{
  "positions": "rope",
  "rope_fraction": 1.0,
  "init_std_up": 0.0429,
  "grad_clip": 1.0,
  "warmup_steps": 388
}
Each number is 128 + 32 x the weight over its row's rms, rounded and kept within 0 to 255. Layers, rows and columns count from 0. Numbers have three digits each. The size before them is the row's rms in percent of the matrix's.

# layer 9 attention key, 256x256, rms 0.0625, rows 129-191, columns 128-191
088:084120134213096147147127180153108150140112189195089137107096129117093192112105109178106132099162150126135127191123149152048157132123140135084172098138143170080151136071107149115167158132136143
088:140112104076109123095171095114156144173103105119118186155197115137157231156140161069115155165083111162093114086161145090102119110127124084113144062167106070192104131163123165135092114147117134
097:146129112110163137116179161097199099115148146173112079090137182079128152110151135106193146072155125123077124150051087112097111151090105118140154102206119159114168111112071159147166121179143129
094:148074150148086118042123222121190110068161105106132114113159117150130141157128149068150114064109162200150108114159134147160123118126136124157095127139061067173142133100087125129182172085173147
085:180107207088109102126137155105064109105140105174141103124152101139107140122117078124146109135103127099210138115122072110151162098131176089122141165118076151121071113121130125163162134109136064
098:118086105218157103120107110110150205119142084132148190147087171150102111134071173065072150123204141138167059142131155091117088125133090117093078118084118106090135128145112077143159103096162164
098:092099061159134147110159154123149123141065147124137134116153161047125153148114133091140093132122111115067081119119111141155120169177171117146058185115134080069126161161140115150122139105136125
095:102150067145183158156039111110131153129110150097092136151061223152106155128135138111124130154109156124144111148094143088124111121212153132098134139055166145142119127125129084095111109106117099
094:120121080104152129087056124083138098141144097101112157112138139081109102151193136077118119103078211107153139110088151111129150131169131129129114189168166120151140154125134123141133108079101147
115:153113122165088091055135134121100146107133135184177083161160050171136111109138102081122136152123173132158143083129094122160096149105144099122161109155087168140097182122152155113133069155126098
103:212064124067096136131136095097139100083177102118131106128150179096183096119072088152138176150118090107060158140107126125122203168156159105140195156179155133109113120079149167111148100118130117
112:130129126120140150082029087100105105140067120133127151135138142136198148144091126096074111141123156147114100063127121159102151108171137131142110149114143067139080153115119151162093139109136145
115:157141138096104176104112169169187129186105147132122139133173067105135092165100068163146100108138078095164157079154107102102129183163123098165135151157126111119065158100098103149160172138159122
101:123096088138122121127140170119116103107137104112130163109161115096151159075144077103126104106102159110172172091152150129151112141175150092157119169127071103151153129098135117167144046118190118
083:151145151094143125079146082118112100157144125058142123158125112158161144112104143051132093088196249193140103127112166152138141143151118139125166081180100146196197114154145105068139112122149117
105:117152169104078117141088140120113121161113138145131159139143110172139060168129086124071163132147062133107171095127114166128086183128141099108129118175150181081173196163084140171172153145108161
069:060169136128157074136129134114109138128136137128102148161112130125174122110115158144146131163159160108201104137131176147154138103123106130080098151135224127070111107135163158150095149122067138
102:158059178121166157069160179106141079191125119109136070114126087143104097195139092103114116099100101143136168128153142161060099122117135132152125069139102115112177131076151119073202141131110098
092:099148148157186133152096155180167068131154098086127158130125136143103060110163075187116160147137141129071157159086120175072212120095134148144212176190179115123172158140107156133120184155133073
107:121108210149136059176094105133178126131142090126120164157095114124147095115175130136124152152169110111165148108151110117104141129171143085155061114096166088167183157136163122150208159133133127
107:111131196092156100112150139128146115156128108175143137108132146110105119102071086146172102138127143084114152169122087139142091176166071134156078131115175117150153106124132070082112126186092101
103:181171151142150124130124140151127179112150130131083123145127168210157136167090160091077135136154157129115137086147157125094177122146095166064101158181087073213096140158088133103131095175109148
097:141112099122135104139114132153136082175174152072133100085145112102135155114125099129158088107047159170140157084134156155162125154147182083106109143107125105104107086130117118192085157096123136
102:179087119177200068100092068114140095145078130153167184130134083115132149121157108089105061141159102149148125087114177176150102157120120126120123099186175158081164086106080133146156121100121111
098:135146173131127094128158121130076140108131132198129090095133157069134154102138119154230106059117103126142180148137129121110192131122095086157122173158135100125125140162111170143130083153089157
105:137161141096109156092127088106116151063108102168138089155157054089164160099145107163096083117112112127157152116078116081096109133079129125111101124102168100203118155118112120212107191173117137
106:217083155160078142121105183065213094169229167122131125132104094060101159081094137157133094130161108138190151143113119169137123152178165110100131153177087134079105083063173141133118130133158094
103:111141066181153133198127062114112090148140109129105076171120146116161132094101072134173165178067196083127098199074157144147159172122102118131110088150197171090167123067104171144126085126122107
100:110093124117123119098149129088121130095091095089117087126148123179106071136117151079095148132078113189136119056091074152158185194144169099149104057124130119167197084097157170120174136084157196
115:153129098084133079065153116104136139115133170176161070088133141149085106112134170165158107123112177103099102119142069098118092130184164104134126130112093154098141114116152144079126104126143093
106:110067115136137166111144100050174105115079101191114153145154164131165120092105070094165100145124128140124188102130148133120091122127131107150208144138122108100158169115076092100106119171107116
089:163119127102173100049144115150190089066137086100146126129105163134167136198166161083127113133110141137151099139128157130133044140110109174216125156105125062116123111146091103146101143135120145
072:116115147129130169124142165118231125165097129140130150124130175142117145115165153114147038129142115095109127208076128155119136097114075161135075156158126103134122096120122101135132143128131138
073:125156123087090131105103113119096182138163151153109145099132045147111154108175090128127144204146130078149141134148131154154132142163118085112164107086150156075158162120146146163145101138214092
078:131191073141137116147101180119175099085110129119139138140143179135164146135203164087176103131080135148127121109079128084132171116133104219131063161109119040135142093122172109099101114143156173
084:129118126168134131128157198181117114156124136085142077122161056092091143096125086106120146146116087102144181086108142149077141128106141056095117123188127121118147121139111156080181074154099106
089:105128169148177142101144161086101091117136112169189163133119115134067092074082114132060117111071156155138126112086161115155099162080157176080126138132135164143136096120123096154088134144089126
098:118118145152088137108131125125104182120070109141103084131154108127074137089103128107112142140163079084189096118116099144090129127148147154056128136096119160115192171075085074147157160138144109
089:160114144135123088140116144137157127116185121101150118143102082134168224180143160055122101121151106179125166138073131083077117111131160143160107184132125115130121099126098097105125148162155137
090:092172137095107146156056080094104136129094097092119147134082094143131118091139176199132105087114096181099146150184099155111127114093155109113086168149110120128133095207171144138106087120107150
099:161137156159126097120153096186156168144069132116090094125117149126112134138117188131163133165146111108115122096113118146126182165150138104143139132087103120105107147081089164105142145128145130
075:155120173118137150111147110088113146123128112174191130114170068039098195092119136174151120140106147134129122121158045117133070139127140126159174126158164136133123126135134139162185109166158119
110:166128142197115105169095164126142165068159107098109176117066141120121117122108171106108120116159053091168117160148152129108134131084083166093108103120101175107151141083039106110137116109116138
076:085148130148122151113111084150090066083144102170081113156108103170134127124120113118137200150161123137082096173085129118156178143108104171152112183137127108074122115126152195122103107082174107
075:126069177134076136094122166173079153167120106143194135133124161035118114068160148125067135148110089123204134135177071152172139135106164116100154089103101134089153141097090139067126104104148132
101:147083109079112127047171190175176137157133120116153178085164151128175135125128117047141082082047107169158111104136114056140102137144103131143129129133098130220146096100086102100130091101162150
111:118167107116131143143130114110121168078094119123097155126129141113133150086130182163176223115136153098100105152084138135139130133123128129108099128062149148098099132158102182184155160127082096
092:193113136116096151114125120116115180135139084104108144087084138114148125143142105128141158102062112120089122124121123151181125147160116122097162091181114167158146105211147118130104144186092134
162:182121169151097121105181195113089153096131092149161132108109093068083083073138063151114128120173077106144145086160046151173118147122144132104187101184176163089184149112126116118159104169115136
097:141093079093096116137112139089124101199111162135169103099168148080120097168116090104122124125100133178140111153132100110145101134232176114125171089186122143147112144159151108119114089130202152
110:121070137120115085135148183096100120068133114133119073144075085131113053092114112160159171102136188138174150123188133163170163148090198148136141182109107118036132112123134182156158131146160126
101:128121083081135162057137171163076115154112123154187118161158139120167146129078139107099108104039110145060148119140130111145101163163133079155134060137091143173133136102125076064113131192160139
111:139149102109125153135159135127162110178123169108099144134061195075127103193163120120150060086162119142192157055119117114137166147127112141172135166151134115166180154138136114098131114167118073
108:073158124115115158119087075215134150090102105111089214133130097100120138165097120115105126139161154104086084156182145105065142108138113173127105127129071104129157138179106202174126145145122184
096:097177050142091167131102121145135136142114177123135132167115123098092131049115112128174117120131122083125094097170149090104146138162131132153149155160154119088142186132131174151108115126083127
106:123082063166193170123136115127149157153121081154126149126104231133107153091183153174121078150140144163217146170146189097148103133116093135144140185174110146123116092128109065110042125180124135
102:081100084141056115136086088149095068187155154187120115134129117123165142164097087159108128154094180115125133075138183098154170178147100145114164098118091095074115184165156181142128135144096094
098:131188093086115165115160149161130091161119129173084151102161160134149174190119101134145111131100064128106186125102060136149142162136140143167075053132145111134117136084151154203152117128145096
101:101097109210139119166084083116117100061141066132119130146108106136121145182112174135104155139143136137131178106181119135091102123107127147114126144131094118111093142187091105154187146207138172
106:098109135079121122119123138087214066111085126168158109128152087135079169104132087140129105168113210134187150132132097097162119116189143153150144099158148163140173177110143159129169159157125114
103:145152121139117101133117191143153111112103161225235105085150119122110134058140135149125115126179090130157124129121120124091065176160137105098142111136137198066136177126107162138124130142143108
102:168076111128139158119082131084144106087137123074150174100156135184131101146115160050112116165184102169146080092077145139089092143101110148120097133098096128086150096051086074147147121114087130
110:100179164227123113234081104147117180112147129127072165119079101196116097136135126186075120193181077089132134197127152156121121140063182132123097107150195127076098086136149140128163173127134160
# layer 9 attention query, 256x256, rms 0.0633, rows 130-191, columns 128-191
088:181108192156175112138129173143144103057133129086109064191157130120139114128161116121151076101082116176154123136128103131093089145204168145131120137126065135163126147115094125138107196063144117
078:084170132194118137146089097184100156143121114105067129158093162110098153159152151085049111158138131126152117162093154119151091105127083077160106158146137150115121162172183122136092139100136140
099:131118144120114105194125077183100056151144211046104147142165117104181155143102166101116099118161155176154137147107132142099131136153155123141131119090141142115169124146173162093132176159102081
080:164160120164160111096171080133084133024088081147126162114179087092107073081112113126082172140166160182154112157120070120124124107016132094152127108142114124113142141070084166086110046102126150
106:155098115095149075173107095150122109171136143062119118110149139170110105103143124151161125118141147100170153111104164166082099096144125131080135124082179135093170105087099149138106151114043133
090:060087172166148158129114130123131175180120161167113179123151184162139164137137133173129127197142127126101185094183149136133185104137154128076108129162104149095143132105156087141112170197090152
090:107144195113086143141081115157101184162143132085183114136103123116151097126185127111105138156082133123138111160171108117142126080095137107112134098147126074145097156122108136156085163128137131
091:150121181059123159156161097127108141091130154165166096184115150163130148175109121096154129159172152147158157149210103026135106128118105109156105172159076184117120129150111167063199153136140139
091:091116089162162140106129108098083097096185194154068137124109086163118162182132144109148087115156113089133106106050153158141110093172144111138116087081139169121122173153140152206140102128151101
104:120088140127127168150149141133122121162179169099105106219123109113103180110146138092125105108099058139165093152150112154139109083115174089174088121139143120146113153145113117144173089122136127
084:102139147078148093080177178151086127121151157059145176098160125104119125116145149181099124136176174173126139121172122124186122149122121099111093080146107212127095154081132114090189103159103147
090:101134160173077092139104164135116077163164156123184144119112074113103090146106155090118080136164139159150129160052161130203124114157052151163163099084141090120187102142116132211128140142070151
093:100118154141142194109135086169096144164116142106156116163142141177148070125108126172133164147137092092098147169169161108109154086162108148110146118155152138133145135153125194112142127178050162
090:200116110132153093176150149193169080114104145100104129095149137104108162164145150151151156092170110130109124146157173123143131135111149123169149140163142168088111145118138135141165125104152074
097:131177069156107109156072163151119097161127159075135119090143171058126122091100074176139148133157144181123137163116114112121123113037100158149155168130146132188131140105205150128098094128088157
103:128151145131114153107120122147138205178171126103150189145165187129177143101058121125097156208110135159150149145163188077117145087155107143071108133119124057174095151124178121117080152111090164
091:159082154116086109190152178121119090122141095151101119180140151089119165150109171147161141140092073148146090150106130126158144166180063176186065133104145130160082137085120094031089135163122139
095:095199154093118113084134106137114133057078092148132103098100096116165128162147154105143121126159120119107193125114134143108163140065087144157147188107123134138118119130112138148209100155170088
102:206120138130113179177113141212139124097139053089153108134095134152125177094157099125095131151104156068146117150137105142162109152090115098141101083193153109129153164156106141101085180128099104
103:126087190185135112109173133110132140087135074151093074168127102156096113106162149055082126094123118149130151079111090138117098143119149116128053116137193135145153186099156123135097151149141196
113:115115140101133163143180152148063173157150128166153089092119113148112180153146074206060132129109144092129163088110121129171116122056197125105157162121167128106120070098158136090180120156114091
096:092119156139139199093188171143114170110108159165127208115100175189121100140111081126154125147158128108171126115131128090110208083153094075149149110104114094110079162146170135133108074126187141
099:126128102095123126151135091165153067167121172143113118140086127155053128116098185115142129112108129178144129188078081143103162090192159111070059148099091128112127105115138068130130150094091118
094:147102087173130156181136197089125113131150132167120147119112146107124106078133174136178159077094130096090109131120113152128182129099113079159181145070097204066092133133053068137148144079104110
107:158115123117135155107034118158130125110123161118143127135140090080092151171169134138167149185113120092130144170122179124146115177190133142074153136106131134123127121100109103185115152070142080
103:075107123126126097139197115157102168099105162141147127156102075168105148094135119113114065115124140115137123162087149142141111144089049139119101119140146122126104108133139073091111145071149135
103:161137144136108126111136152123136146138098106176119111131193156134116114154112133077129126185061105164086081188119143145123163087115119124155083104129184159182065111117109123111154136147175136
101:117106130197178142131112142128134151097210189203112157149174114174107095190092114173132124157141073210125177152139180120092106120137130110142141089117130135089156156163138063116144097136165110
112:081111087161135171126149197131152151136102156137105095166119213140148131152153143084151151149101142114097083086047111147091054120154111136078086096090124142130183121138125123164058137080158164
106:112146143200098131132096182143130112116177118199178097113104125161145099158168123087147107107106140131113133122181104168081098092112090073116125155131133086144131117145137154147165154109148149
088:122108149043173092160043123158132138175120139108117091198177147130121094163161179130152071106104128202130098136144121131107155076180142138073056109128090084157176209193141141163110156096130117
096:155137107134166131081101102136106164188153153132106140139119131133146160127178195075155175214084088161179146143170201080159120105162101100118078123132130132089139172176158201162095099123110122
081:152136188112066152128186099105136088119152111086165161136114103108116062167085098177066151123089168079088112127049075138101179135036114104159148132185133106169134105079115137146186147145123122
097:188112132104106139102114074155123146189160151123119117136151104149089112139171166148143176172120019125136125189126157114125115134204110098098117097045142159166114130126176177095090134098117091
089:156141116170127153136159131055137140084128116115125126144086210133114097160128104134152154155146163087130166161073035133111196128085098114143132151148142133159147142103113112114062098151082170
100:127176108119117134120140127165133108137146115099160161138103110102109100156109101153112213158123116064104166113137114134170161083045066102106115136164086154131129151125210179118189108154115147
092:086113168106137152125129088143071103115138105100161101169155083139115142127081152176119161129117124095100177135142119193116191143078112182143119198145139120117150108132142181102147142187116120
100:111112162098133128146062090142167094158138150154133068194143064166059200190193185114112094136124088169119151205100182147106150136165162092059111124091158136130135097104200146125094161112131074
092:098148087090153128184102077117142167128083163115118103161128132141101186130117156109181127140125134108063132133100163108139151117135121180103142160123152136120147130138134169181096171113148092
099:069114153149108153107104116155094117120096135127154125110126092151123158167063112224157128133096090166145134130114088187165134068184102138176103097095154159114158075111090108139133175112172138
094:177076156109109124154165091099108085079116090111112133037159087151107098134173147111125159116173161059102168142171130130115152188124160153172175141110072193106149080103110130105134085130167139
110:168117140110124092180123181151154142148097138114169129133140184115088146063113085106145072091116048114162102105085121191104106144132138151128099132146176046133146138141169098116124174149069122
092:130123152108138159122133131105109175124136107110084115209116162165119162166098104094114078186116100089105118116178151096115098079091184136098121123198156115144094185112133128123113154104116096
083:092099166179161134096115137139093149092045178072118092125122114140128133173090099116161096105133123091107108162126125205091138126126116120156145113188177169112174165136109145149103133144102177
101:107132155146138149123070172163128143116149164209139139161145115173084165162113153175114093129194146106129136108117116079148102177141145140106084033090105124123151153178175123118104117177092134
098:162144154136209151123055108124112130111121110081077142113126128114140120146093157139124136158157140153136130137125116086089076172158128127127100136162106149140069100109063152089141089161176126
096:126182059166166090150158174086114134139126155153084111165148105101110142098135199188198124149180150141178123145102047122101101156104103078117153178114167130122119120135138131188097078141123158
070:100111067095105104101146159109119130112144143166159143155103124128090150107144112122176080083082105103113098112145166157100104145127101140112104138109120155113164132149153165226128144089102056
101:195174109118177202152101145122131144081108132166119152133149138138151134173169148115114084161130133175117122098138117140158079166186121089162120139151086098136123159158146179187142104107077140
106:098154174157138166123168086133097086159068132081096110158114184132161138130147099114103128148142123051101163126171135109177119084126047111159237133134170130130051112092087125116099104140167072
099:125136155144135116103074133142111157172127097115136112187112098148132160110102168093162131129057046139127095144105080117113141060245094120076122133113154145154174151148068153150159094098094153
110:136132153163117115104201201131076202110159137169151146134161081170096100143117118230084105107073147144143170115089092100135118149133100107157173118136077120109140128108115159123168144099117110
099:110131069124105121159153150116122108087080151167142159149097166117125147119107142146130113115119122099143175071150146139133108146144118126127157093144119206110076175117141080139161108168057110
100:125149053143122135163114140066104131117166110128105143092118194140100111157099178064104106113121154129068184126095104110142120011124115103160163128142143096063142168114118168177133149154122048
108:154188173132091169097121131101117166149199143150133122127157095147146099138151127145132151092170141127133093087100218119102090117085116133113132125123123085143108172093098111163140112089164139
100:144101147123122083136131118166100056088105152122127084139141105174131091150129118168139127052140115147139126136168172093128132081149125106181147117064168120116117056169100084133175110176104129
094:133102100185148104087142161092097111088181028144135105145160117149159111120092111153124080132079109090142160171049130090157099162088136104193129157162088071177124131130105120145156111083093128
101:186076121119092116073109119160024133138129078117210082062113097140180097100140020114153172093115123074189059128165132090156050093097124134127138171159133122108149086165146147123142087111193168
096:164119088164117107132048115143109141118141118222101123190115085166130136163107206130148137155116129129100133119095120139149162144196135095171132084165101119148184182094137166146120116145118118
102:114110106068096143142121064191177118163107143145132148197105109150168147127155126135119109106109146165125076158096106120106115159198110167115098114136116122206147114170116083166137118108062159
095:103163145117177132117065124139181177107105128083148150163091150144193183143117069101117095114161122178197124122122134098157113133157144128099081142234098079176124184102106086138129162162127139
107:189155093148090087167126111104177090110085108133163177072095134079166096091172083144091124161120191088139164116064127123131112132068117141105141113126144143113135169121135092145119049113143121
# layer 9 attention value, 256x256, rms 0.0648, rows 128-172, columns 128-191
098:093177088104092159166104150122171123131111151158122146149142071165151114124128112144152161181107145081099116124096144137138108149098112124104114118123059137091063081081103148146160135139137100
102:092122170121144147149101148071148102141104130122105113140123083151050136099107180148144131135070185144138077158128142129141126084166122073049134134122102113181109103106123108183086128068204073
096:153079138095158075194105135104151140160126076070111134097149126136091119108136150097164178116093132181113119092135135126158181134126158122147172133082109158119142173130178197116162179145151096
094:118169107117102088123143106135087094140105145134095116122090107062156129157112098130122178094173125103100115118117107159124151101150167120125099103164084162103123154104069183114108065096135151
099:207120113101071107185135137128156103105116145153135119176141151144128136098184127121141158142152166106147107170110139085087161127074124164073122165125106141152103185104137166132215155102102138
097:140092141100186142107134148119127134108121136114096118095110140132152115101040141155169166101172139174165116105122109105073117132107101164119092168120110119129164084157113133127143123171100124
094:186122085172184143144094168116108145127117112138124078115128126178135121144136108098168145098118160099156097189089126146142071114100112150148084188136148101094128087137084085172157133126095103
098:199115146070130141120115088124107133106139120103153124173143120133125118091101127147120093118104095133127197083160122132096146090110150131086122141199141127156163091156159129118157158114107176
108:125107158170127155159131157055180126107151157158141124112146124132099169110132118139215155039134143107148062140123153133147128153102148112139117185127144106185108101123157183160122152142208077
105:160151129072107151131090091127149139078115062125170112122096139133104187138156180091140113119129119161111129144109091144183114115117108138130103099147111131200073191135108091157054146163131124
097:110098091155097105120097176139128117143092107116151135108156169118149161128171202127134141157126160113057119112079127116129081083137163111135136157169131072145129115133109132152066111141131170
092:139127179132131131160148109107127087135159169105208140107104127171130113085131090148124058103128067103062120132104078142140155164113086121119147130148126119210165125157156127119146220099155161
111:130120178139124122176154137157092129148191149173171083122111101156134131120120155181073114120172084162117154088130153137156125176094151115126083138108122165140042081131211160152132016051107141
099:117179079069103134101094128142136120078076050178095138134139070153127104153135157129151127115134154070195126160130119118118159096083164106130134136125090143105190104119096090149115154180107092
095:130137109124108161169133127114124088173081165099161146129114116132055149124146160148096157113078144102168154133101144164114145077055140120154140129133096158135093154161094184108184129118131134
098:148145073152140097173137131131119158081115122141114139184060172139127081129157196142103201108175112167144117103123136034142192157138134166105107149123151152101148161139090123110159091126125169
099:136192134099133094104118193067101132131193134110099166172121157122124099112122183158138153089153072144116121118128102182105174062067106121069112154097131109159105119128104126155109154221119072
090:112191148061113143150128163176139080139069092082121116168113167109150155169120151141150113159164081112171080139098174122148132082152103179059095153180099141094130131134140184150090101133106135
097:080066133150135111155113066122109140127115140100131132104116071150179148074128136151106091143134121117117120143209109093159153118158153123181102093106084146106145110097132129112212156141102114
106:081072143124108141069112117049120096127113103145107174113156125107093073103145112154089133125113116112168078097109123146125120170108179118149133135098131185107096189118107098161067163105114170
101:079131104081115165157134083169157143124201104052075144109145102163083136064163084173079170130171120094082133168079119104188142091173157077131159084172140100089131171125216096097133190090102151
095:118157135140148142060155088179161121130069117144149134110125143138165163148121136145113122172134144065108126124156107119151111105122126130114106146166137102196156092142082135139083109076087102
092:156123113089137188114153165130133105160148116124108104148206104169140125132121147107155108159143101147153140141063129120116136148117203123137140120060137154129074107047146127126136087149101106
102:127123199174169129120159216218126100130173157122174127130132196131094108124162186187163145146138070116114143187093148143127157179106134120068094133145186131133093139116142166058077119162127159
093:119146132190071124135123187115100119170194219079150094161119151079133124159123093142125075115116114118108157103157154142150082147129142100167139138160118118149081081109198123156142123105119048
099:149205127128106095140119096104134132078112065173143112082094081116123146071118098128151127109117113126149144087165123136086165152052115154170119103134121133088156152168174109161141138219099149
110:160105170123157160127118137113170086169146109098164152157178134125126176115189141147092128167181089125155125157085108102151184115159165140106134115165097142145188161131151123112086143150102080
094:181125112092152100063137137075181169040104074179121140156108125113122109162082125103097166164120099171160154143097112145148135123096137134151142124160104117118113091095119142158123080119149129
102:154135094127111126133150141138122147140101162091122145148166142149113111085108160154157120155099158157159138114168068129174142145079145094139158151161148097157093136148130134135208131130082161
093:141080105128120217087139151085157104159148096132143147120204146138125123162141138077124054069122120125131124136086118149126138118133121147129135162187110123139094087129120171118147120138085089
100:122109143106139131126150113120157130166120118110135118141123149174125094092126142106185180185153123112087139178126057104131129081123127102116130102099125091104178133097125124127115202148125195
101:126102154132089158102108128118102184092099121115129094098107135093121155173095148152149160145115119149064104143148096144140163110115127165174120107175127128098168139149131154091057085102163160
102:152140132073138096156145154119118144123140086091160086137086120141159085159222109158176142126120114127153137099162124104134180146116058107131101167132157120096191065182114093117145184141157110
107:131167138184181101128141143163143124143143141100065136164107150110105115106144197141121123086176108138076085152118099136152088144145082122099133157198111158125145089120091158097146169167144111
094:107133125146023152138101112116178102115066119137104135089098072158145106171122191087127047101132149147130056109121100085192156092104127122119148044122095154126105165159168112146111058152113146
098:192087113161190094144151145110129097094088096072151152146136122110123121135186130141147136181126129146171178146129116136137109146195143139062150121106150142159134055118146189115108144117135149
093:093183120160154178145142102212113175147124089156124117096111163136135133110101143128074138112147143130064140124162147110126154116107092138120126164214246141148171094121113073169128133183109175
099:062120154208101100140157144147099124158214125128109108166121129147097130168112156145118165128107162174166098149127122120119151094151128156161136107115119123051127146146165183066060152121163167
098:121168141172096158134123107148123117116110055091171146097137090142099154166136148170143087121133141099159101056050153144114131104118141136125142115095106083141120117162116160134131137131102098
098:121126224119148152106113142064201178150111124075157124130136124111130117111197122135186120165122176101094024169095045102117149105222120182144204073119116112176150149167146117141119168098142159
098:123147130147082132091125148081172166111095102162144123114109078167102165144149141103185191110123119119102145120118143083122121093242156130113132099145097089127091159114126131072111119082158109
087:128116108088114159161140101119108172093107163181105115107070191133073108106095154106141106132101167149150189113196079097065097110149116052142120152145097124151052142112168129067140177133113140
091:114189157146095090069130131116120145083045081105134101095083104147134149103102115115128129146134106151090067140154143074118072130054110176112124141155116143131125057117148108153080107117154119
092:122142100136141116084099093053114134083072107156143146131118155169103159146165108117150141135108158173166084114076155105092165165153149114161163089149137088117088146108109114121055097160138157
102:143105133149181077105112114098145117112090090105122137118117140099128163143137099187131124100073150096136164121179123113106114151161125114088169118099112180084125119111113145150108145159138135
# layer 9 attention output (transposed), 256x256, rms 0.059, rows 128-171, columns 128-191
093:195185125104167140132134109205166125103064152158130087125041091103084159109143188122122122183163134105155095162175156124123135159099184115103161123119083129180143120110126147116139108118156110
097:139094054124112143194069179107129116123124214202121093182138115145119103095141146145119168135078143057111124135100090095152138088135150151090123093080118128092166185169090139095132100131107130
091:168141135116134075133084109140121182114142106128116168125132179127129068132124113110156133133080097118087160140126132175106125182087144167071071099110074144131110146130145108109129135062101084
096:174180123112148128104130082156140108058164174132072149044136113161098130093135153164128156125089065142096120115186170104133092137105214105135096181108102134081095123098154097123203108043173131
098:209134125167118139156111131162186140106151116165105150148124136151081084088153177111183173058137085234142140105119115160126116158091157118122078137147129130127144144100144112092151198062173106
097:103112125141112105091130150090087128098106125181107121165162115205103088126160142113175171076065147142085104146162115121087091143134096126196107130103118171101155157125127121152140130168189158
091:137133169143147103130175141094122108155157143174095072156081161161103156124087165111148123076121093173084120107089120190105152102137135113129098129113168143084128146147096132136115195169129130
101:092138117110074115114154117081158094130141112082134163159251187136119092107152134115157188172091101147131143123173171161114105097100129124158128089116151122140102097119168131179119097104120170
103:136121087135049113143117180062204137134189138170146143097148092133138066115139131129177122046120129138103088100082151150111183129057152142135178181143139089143088092133174133131147160178108114
103:132167119119110145142086144062098104154162070096143097180064168115173101101141086107120145114092102123135125089081123105163180078097125121142182119160148134142119166124096144153128128096149098
092:184082130176123104131148115107066088136128150150148141193143189072149189114097116119080076136124132093134117155111137138118173127131077119169124082091105110097105087157150126159136185142062151
092:163145107118184129161092097078138109140126059107177113204190152076153167095166110133117139158100141060137133059156103152174155153118116087099142121135104143201144154098149170172142124137149133
110:155182160109180101164095086126142108063163102180200107136121072127118086077136133102166166185148153165169138088156154189083147150099142132111145128149135157119112125132123124176164111155104087
091:113086120094100134117189128115141150119073151175139111126093148154101094160109177120119124116101145058111117113135141128085155138155087089202100111111147178101153137145134129110103089123088080
096:145082088140102098148070144082196108114162054189135099079198147174129061129118124138155129131101165154062171167085149142154127118138146150130152116092151149173109114107200113099119119143112150
097:103164127076118088166145057141104130147059185145123157148081161142026091176081138122119140111135079143131134131138149073131117123163163144089109087171058166087154139158149088127135157103157125
089:121120157118146144137184233121088129127097104150136107144102170125151061094126141091107119109117156169172090090115125162041151119059053110119167106069116130144118160190142135112097050151050048
092:156077100144115125166179123142101121068109110168131100160085103083146142099116106041113118100177155090152095124137108097126129087130123115118149056127122119127121126151102149120161129135093073
099:147109125090146072203165042141145091131142162113180152087123058126128125144148100128127135108115145133098152111093124166136136182166163115132143140154106130135149117140173160114071135152103141
106:100113112098143143152181120109123095130144081125131121056171126112118128134160130119098035124137086102113055157082124117144170130180081135147109123097107131113154133166155122113112093132095129
102:119103132128079121177109106187082151169143149116187145182142110140109168107142157156119130127181143179117157139129120135131139106131137095162099151146108055133144102171162130127175144143107139
102:163124183154150137128137093172076128140107144097127102139094076097214203134150151175139114087090045099177098172176136112163134148099108087162099187111090137121121098109075156144145134091160098
089:154118134136163132176117181175160143094131084185101128129091134144141055138122159101165160093136158117161105160096121121117106151072129171074114142113157170117118095102126117147158158184064108
102:094182180173152128142134174137174216150110104155151150192095168116099125061102120138154200112158163199146151110100091185091113137070135125074088159112126138114126108148132073150163095122121140
092:171152117144100120129052128054133163099122129104121113118121088138135091107138128126102104174100160150118200079158137113101119178136182112144184119118144147191132149136122158139137161149069108
100:114093152059151092089135088104133087173138117098167083076094129096104167146097113135140102131131111129092083156123142135134180163176169135126110126127111136123089153115121145216122126100111118
104:162158100132143117165142076127091149103150150123147125184105148159143159123117138116105118122197158126203158133150111112122126096126115105094102063092074129076140106149097147135137154110142108
098:121110173096146106116172109144119173088088144092087142173090119151142090116144160118139133140108102156089107142127132136117116115139092152159177098097072153095153148097104157144110156065128076
104:125122113121107152139134074169123123113142198132127187165206137094088116113130219203168161128102107210113138196135114156121162159113087183184135112148105147136084097078140101075063135137098164
090:180102168115094125192130131058122123148150052088091143126116162111170175164152118148182066052108097123134103150148092150100085088126091097189097168052163148152118154131096171085118116113092142
101:098120157134117166095194140173180150161077158174147157147161187178155127120128182115070161072175123130140196105107100171093115152096085126098103121103082112129160123120120128093118115118169095
102:128048139114126148149152123129079137187094042077144124177156171061152179083110120093101120171127130084099134130134087105169127152144092101131136172129103118129092137107119153151114106137129152
097:125107094095114144122139131111097138109134076130139080148125138143079079159140062104128154163105167193158169106131089141142111152119086123092138102163179154146110107082149122132105116138159122
109:134175120121142188129126190082151175150146170157159116103090170123119107139126132109121094123143142121167136144086086085115085148117164116104161159159123118164167127222120098123133081114100129
095:090130055108100127138088158128129120103170133048131098096126143112139086090092175119069104142133161105162102107083068096142073100186159129192119062137146110156114137113120090112100123175116135
100:153158118136147109157101152119095168086129170154125118179098096117114092108088138136151142108109148144214121171103085091146161153103180119083092092128090159090123111073104112095123195139125109
091:125164102106177133079108134119109088150127118097141153186160164063087134131103115178103187126156091152144119094144108113146133104105064159147108103202167100121076106141100084181131138124159186
097:105112116124157118132119125145127157143171088093095110098126133114129130124150146105074138198165172144090250134114118057171107148117146117145106162098122177118169085093107101131175072111140139
096:166066107117154122213084138133095074118159047138140087168133090113113107112026161116104115151116185103144153164108093106127174126106063138194066093105166176155087066089109146111141123155104105
101:122118066156121128156091152111111119134144129118136120151154165149187154092121054141121059060152153154132153122107082153111183136127060079137127099154129082083152163117154160116124185138158135
103:119143151163063118102115166138102099176126155096105178121069128137206112103136122141170135101127081131127133101111147099149159102097113124183162149094140080156104147093125172106117137068152103
088:151062091092117151078121144165155181199113139143142125121086185175123108161152123176072135137133138110101106072112172124071148147137148109114114145157089122139135115104154136147138125119133116
092:192111184121127169134103107141107096129129125130146155136145109092170100040065141126146182118087117102095051090140124112150067125088144149142128200169154101116146136084074174129104138094128134
097:150173136140097151110116134185084108115136108118100160094110152170148131140111109136124120108087135179090099101125170127105144068158103099151110197111123127110147158137097105148174155112175139